Weights of a small transformer language model: a variant of SOAP for these matrices.
Each number is 128 + 32 x the weight over the matrix's rms, rounded and kept within 0 to 255. Layers, rows and columns count from 0.

# layer 10 attention output (transposed), 320x320, rms 0.119, rows 17-54, columns 240-279
[[123 175 143 136  91 148 139 131  93 200 141 182 138 192 142  65 145 218 132 154  89 139  94 109 176 142 110 123 111 125  80 160 152  85 110  33 167 126 153 101]
 [ 88 162  43  96  96 142 108  36 142 158 133 188 192 122  94 165  72 149 232  89 219 129 145 104 122 113  91 132 159  74  99 154 163 128 140 139 169  95 100 106]
 [135 159 157  93 216 124 101 208  82 177 112 152  87  85  43 201 119 114  81 179 177 150 148 102 162 115 119 126 116 146 109 121  93  89 177 106 178 137 118 145]
 [173 164 125 139 113  84 105 105 107  62 186 116 148 186 155  86 140  79 145 176 133 113 162  94 116 167  83 128 133  75  81 130 128  77 206 193  57 103 186  77]
 [136 157 150  95 142  93 120 151 117  66 149 161 123 127 184 156  55 152 108  84 144 139 106 138 129  99 144 128 172 199  53 127 115 166 183  94 142 153 116 125]
 [194 110 122 139 103 114  72  99 175 112 131 138 101 146  84  93 150  87 156 162  84 135 132 118 130 133 118  88 140  72  93 145 138  81  79 127 185 105 129 110]
 [134 114 149 202  93  51 209 107 110 141 155  70 134  73 173 130 154 167 149 116  77 159 141 151  75 128 130 121 116 151  44 146 131 111  65 151 159  87 141 119]
 [171  55 173 171 115 111 176 161 127 133 126 236 129 127 111 154  76 141 129 102 154 151 156 133 110  48  88 119 130  79  86 156 128  67 153 105 137 135  69 104]
 [217 134 112 113 140 223 131 140 154  90 142 148 192  70  94 155 106  95  65  57 138  97  98 163 104  75 167 119 160 143 109 110 189 126 110 159 102 137 119 116]
 [137  67 130 132  58 141 132 119 159 131  99  48 130 102 106 188 150 135  89 108 125  26 155 131  89 128 122 113 140 110 137 190 115 126 214 162  84 139 143 120]
 [112 163 142 128 124  95 149  58 174 172 190 200 157 111 141  87 143 154 124 167 115 115 104 115 122 100 159  86 130 106 143 128 104 118 162  38 138 135 123 121]
 [137  80 156 149 101  82  96  77 170  88 103  56 109 105 124 137 130 108  85 100  97 155 123 118 150  78 110 123 126  80  89 146  75 133  97 112 150 143 151 109]
 [166 133 138 144 151 152 102  91  77 171 133 110 131 154  67 129 127 103 160  68 188 152 109 173 177 179 154 117 174 129 108  94 157 133 100 161 145 139 117 125]
 [ 89 102 165  46  78 139  72 148 106  68 157  99 137  89 184 153 103  86 113 167 160 104 102 171  48 138  45 150 112 120 141 162 155  76 143 147  96 123 144 126]
 [175 204 107 132 120 166 134  63   6 135 186 130  62 131 115 151 120 112 167 135 166 114  87  88 133  96 148  43  88 171 130 138 126 147 103  88 142 187 128 104]
 [121  70 130 147 103 133  88 137 113 180 101 149 129  70 160 168 149 182 156 139  90 187  98  81 101 134 121 127  83  82 139 134 152 124 114 146 198 125 177 143]
 [105 116 158 188 191 138 173  88 114 160 141 136 140  73 118 112 121 120 144  87 123  94 121  89 155  79 144  48 169 149 143 129 156 119 155  98 117 131 170 126]
 [149 119 150 142  87 143 136 126 139  78 100  61 171 219 109 130 153 151 127 143 153 190 111  66 133 107 127  92 132 139 159 125 139 105 160 174 174 159  90  82]
 [104  61 146 119 143  97 167  40 101  94 139  78 125 104 157 160 152 126 160  10 131 117 152 152 115  72 135  80 123 134 108 128 195 179 141 145 132 171 143 137]
 [147 133 196 126 112 110  37 133 127 130 134  97 136 111 200  89  68 106  81 120 165  31  74 119 151 102 138  97 121  93  73  95 122 143 106 135 150 122 159  93]
 [115  90  73 113 158 149 130 180 134 113 187 149 182 144 196 107 188 112 149 111 158 120 121 130 113  28 109 125 160  96 146 134 165 125 117  96 127 129 154 163]
 [129 135  67 140 149 166 151 120 161  96 135 115 162  88  97 132 101 107 104  93 166 110  85  93 100 115 155  70  80 128  97 116 199 157 109 153 148  99 114 124]
 [172 113 200 114 100 168 115 141 127 142 139 116 148  97 119 135 147  62  81  92 131 175 126 140 195 171 119  93 169  80 146 123  89 136 103 101 121 126 150  76]
 [ 88  64 129 118 173 126 138 116 122 138 122  71  81 160 181  84  77 157 139 111  91 163  90 202  77 159 141 141 146 166 122  93 115 155 143 185  52 122 112 178]
 [ 99 137 119 174  72 129 129  99 100 107 137 125  91 108 138  89 190  59 159  83 170  33  60 133 116 116 149 165 160 221 166 132 114 134 139  85 117  92 118  73]
 [ 96 199  99 114 133 156 111 125 108 111  69  93 145 102  93 119 108 176 129  94 115 164 110 107  95  94 115 103 152 132 159 101 181  39  91 170  92 145  74 150]
 [ 93 199 113 103 129 119 124 130 103 109 173 119 123  78 110 129 120  81 136  97  41 100  94 128  77 144 123 167 100 127 135 141 124 116 110 110  96 157 150  99]
 [154 111 183 136 150 157 149 196 178 106  68 187 107 121 157 102 119 164  87  78 136 130 146 114 133 110 104 142 125 172 113 132 172 128 156  89  82 141 172 126]
 [120 104 218  99  79 197 139 161  87 117 100 171 132 171 104 126 166  86 117 110 147  81 122  93 172 164 158  99 151 143 147 113 111 114 109 120 138 148 114 121]
 [157 106  83 132 153 117  68 106 170 137  90 162  84 126 143 105 159  71  93  96 150 126 129 109 104 136 112 140 177 121 178 145 125 120 196 154 144 145 142  99]
 [138 147 179 164 120 164 149 131  89 130 148 199  97 150  71 152 161 119  82 138  84 195 168  81  95 120 151 161 143 125 138 120 142 136 167 106 105 116 121 126]
 [139 125 125 126 147 119 153  97 119 120 137 133  90 120  94 175 126 130  74 157 168 116 131 139  56  97  95 132 151 134 160 102 123 186 111 107 133 132 185  34]
 [114 168 145 148  85 121 170 117 155 133 117 123 152 143 127 125 142 159 152  97 117 171  64 174 146 146  43 148 105 152 108 138 109 186  99 109 127 138 124 106]
 [145 107 111 111 154  87 129 136 168 120 144 151  88 108  64 168 106 117 145 115  93 101 136 144 125 106 120 126 130 114 132 145 127 110 161 159 143 106  97  94]
 [131 134 159 126 124 102  76  70 179 156  96 121 148 100 173 111 113 155 192 169 124  85 166 118  76 154 157 215  93 154 178  95  95 146 111 131 156 138  82 113]
 [205 132 144  96 127 121 119 130 138 110 124  34 151 215 109 131 150  56 101 103 130 111 169 105 161 106 215 142 162 139 137  95 140 151 166 126 120  86  63 126]
 [117 126 192 143  43 140 202 110 104 114  65 156 140 175 189 134 123 118 125 202  94 145 150 184 148 135 143 154 166  72 116 146 142 122 119 125 137 129 138 152]
 [100 101 126 167  84 146 174 102 166 145 155 134  87 119 101 159 110 128 151 132 121 105  82 101 119 136 136 114 147  85 176 110  94 132 142 180 153 156 197 158]]
# layer 10 attention value, 320x320, rms 0.133, rows 18-55, columns 240-279
[[144 137 155  92 123 110  76 118 103 110 128 178 179 104 108  82  82 123 105  99 169  93 109 101 141 106 118 116 151 117 100 129  84 150 144  87 169  98 121  85]
 [ 74 120  82 151  92 127 157  55 203 139  67  73 125 150 170 184 116 140 129  50 143  85 115 154 154 119 124 167  84 149 102 147  85 115 110 160 165 179  88 134]
 [136  95 158  92 134 165 138  79 156 106 143  97 118 155  85 127 163  75 148 112 200 128 140  74 157  98 136  98 129 141 159 141 164 115  71 117 114  71 100  78]
 [166 173  87 146 143 155 161 165 155 113 142  74 189 157 161 175 148  87 134  72 116 119 142  67 148 175 144 103 117  82 160  82 111 150 174 165 110 107 134 132]
 [105 139 118 110 181 107  97  94  77  69 125 130 113 150 122 116 152  46  89 162 166 170 145  94 115 104 120 136 159  91 154 102 162 164 155 134 113  77 130 140]
 [106 149  90 123 143 104 120 139 124 137 159  93 132 104 152 132 144  88  94 162 108 143 195 115  99  88 135 127  63 137 147 144 156 137 136  91 111 160  98 111]
 [116  91  95 200  90 145 133 106 173 126  94 184 160  83 144 146  72 161 150 113 136 106 143 115 106 122 106  99 110 131 162  72 171 122 185  91 160 159 160 117]
 [148  69 103 126 166  86 149  79 112 147 142 153 148 106 120 127 121  96 176  88  30  93 138 133 143  59 137 133 110 119 116  91 100 115 148 216 122 153  71 128]
 [ 97 120  70 111 129 105 108 104 121 170 115  89 167 145 158 172 110 108  74  99 143  90 140 130 146  62 126  73  85 112 136 145 170 105 160 137 103 121  64 136]
 [108 138 168 121 139  76 120 125 133 135 137 191 197 105 152 136 121 144 125 177 140 137  71 163 123 129  70 151 137  92  17 140 177 126 184  80 132 147 183  51]
 [172 142 122 224 220 133 184 126 142  93  94  56  81 149 113 164  98 152  88  72 129 149  88 120 149 203 104 128 135  96 139 141  68 150 159 143 105 144 120 122]
 [182 136 118 167  63 123 100  56 117 148  99 119 148 139  83 163 167  87 131 192 144  93  89 195 155  63 136 189 123 125 121 126 155 166 114 146  93 106 164 123]
 [ 40 141 157 153 200 139  93 184 140 163 191  71 132 136 129  85 172 126  69 125 181  81 105 100  62 192 138 137  87 101 152  89 167 120 102 108  79 181  87  78]
 [189 163 102  99 163 107 108  96 108  94 152  62  79 140  76 150 113 109 163 179 155 109 163 118 144 164 102 138 134  59 182  86 133 109 161  44  92 122 212  95]
 [110  86 139 114 168  97 120 178 168 107  37  65 103 118 141  98  78 149 157  87 102 112 106 159  65  99  56 129 150  76 174  95 145 122 125 134 177  93 101 110]
 [134 148 137 107 159 102 117 112  99 178  69 143 181 151 146 135  68 119 144 114 112 120 120 155 128  80 104 101 162 133  93 156 184 152 177 124 198 198 196 126]
 [118 171  84  98 185 113  86 170  75  61 142  58  99 147 136 111 138  81 166  92  96 116 169 121 114 134 146 188  99 102 153 211 153 168 108 182 128 116 113  58]
 [142 134 103 161 117 172  92 116  74  31  92 136 139  54 160 149 148 119  85 164 116 196  91  97 180 103 165 100  73  68  98 159 135 100 140 145 130 171 110 116]
 [101 141 134 134 120 105 116 115 158 107 212 151  94 141 138 152 148  84  85 177 155  49 174  80 149 141 121 144 169 144  90 129 126 173 138 115 134 163 183  55]
 [200 167 100  78  88 171 164 165 188  93 214 158 151 106 173 142  96 148  83 157 126 177 182 135  66 126 101 137 134 107  79 105 134  78  87 105 145 146 110 123]
 [166 143  83 160 188 117 147 124  74 106  91 136 147 102  84 130 129 134 135  90  87 173 162 119 101  77 107  72 124 106 167 127  98 127 197 109 102 108  93 119]
 [145 129 168 153 151 169 137 101 149   5 100  77 165  89 107 185 149 122 100 149 180 100  89  80 198 133 111 148 138  67 101 212  83 114 115 156 132 154 148 113]
 [ 99  85 127  92 109 123  95 126 163 143  98 126 152 144 150 172 151 132 107  84 104 115 177 135  99 136 201 213 152 120 111  98  82  90 101 139 165 127 120 138]
 [148 136 110 103  91 141 109 106  73  66 154  91  91 156 105 166 153  46  54 158 146 132 119  85 139 140 135 168 159 107 115 102 121 162 134 113  71 128  97 105]
 [138  91 140 120 151 119 108  97 113 177  39 132 136 117 135 111  39 180  92 106 116 156 128 126 113  93 121 127  82 124 109 108 173 135 126 123 143 146 132 158]
 [199  77 118 126 145 159  99  99 171 201 116 120 178 180 150 121 143 126  84 151 184  68  99 153 119 140 142  84  97 141  96 122 227 145  62 184 147 189 126 128]
 [165 118  53 120 160 143  90 128 155 194 131 144 142 116 122  96 137  87  78 175 135 157 142 179 170  97 123 101 177 114 123  91  92  93 185  41  32 132 111  91]
 [128 143 142 142 114  79 113 109 151 139 122 178 181 109  83  97 104 128 126 108 111  86 112 138  75 100  89 135  92 138 166 112  81 159 193 134  85 146 119 130]
 [103  83 105 177 170 124 139 148  87  94 122 241  74 118 110 159 136 133  88 119 168 149 110 138 110 129 126 116 176 140 178 158 156  97 150 161 111  75 191 132]
 [116  68  70  58 130 150 125  82 165  98 138 113 148 128 156 140 140  86 141 112 133 154 102 133 144 104 157 183 105 133 135 115  95 145 131  92 140 113 114  89]
 [ 93 176  84 130 126  92 117 112 169  68 151 140 121 147 144 161 145 122 113 148 173  77  98 134 146 184  67 119 123 105 100 139  92 108 135 146  77 177 118  75]
 [116 160 164 176 120  78 138 129 151 130 159 159 130 127  98 173 120 112  68 149 170 159 153 113 136 140  77 121 153  91 151 119  64  77 123 119  73 106 128 124]
 [120 171  85 149 149 132 119 170 137 148 142 103  63 153  96 139 175 135 158 131 111 112  67 101 168 122 145 114 139 115 113 105 191 158  83 160 159 118 121 114]
 [156 152 170 223 129 136 103 186 166 111 143 116 107 132 160  76  78 175 166  84 167 165  99 133  90 148 154 143 147 137 165 126 126 110 108  91 188 111 169 145]
 [241 147  95 120  79 113 121  98  96 105 105 141 158 133  79 118 152 117 123  84 109 130 122  98 156 136 184 124 120 106 146 133  37 128 141 173 111  68 150 128]
 [125 147 154  78  59 122 156 130 126  30 153  87 118 129 182 147 127  57 128 146  96 100 142 142 133  73 135  97  54 102 115 152 177 100 146  69 169 100 119 150]
 [106 128 121 153  61 132 100 137 106 106  68 219 155 136 105 126 115 141  88 144  61 103  80 141 104 166 126 131 170 153 101 177 131 173 144  81 175 183 164 177]
 [121 132 121 154 141  80 128 115 131 155  85  88 121  96 181  86  69 112 104 182 143 131  92 118  95  87 149 166  84 145 163 118 122  97 106 151 130  98 135 123]]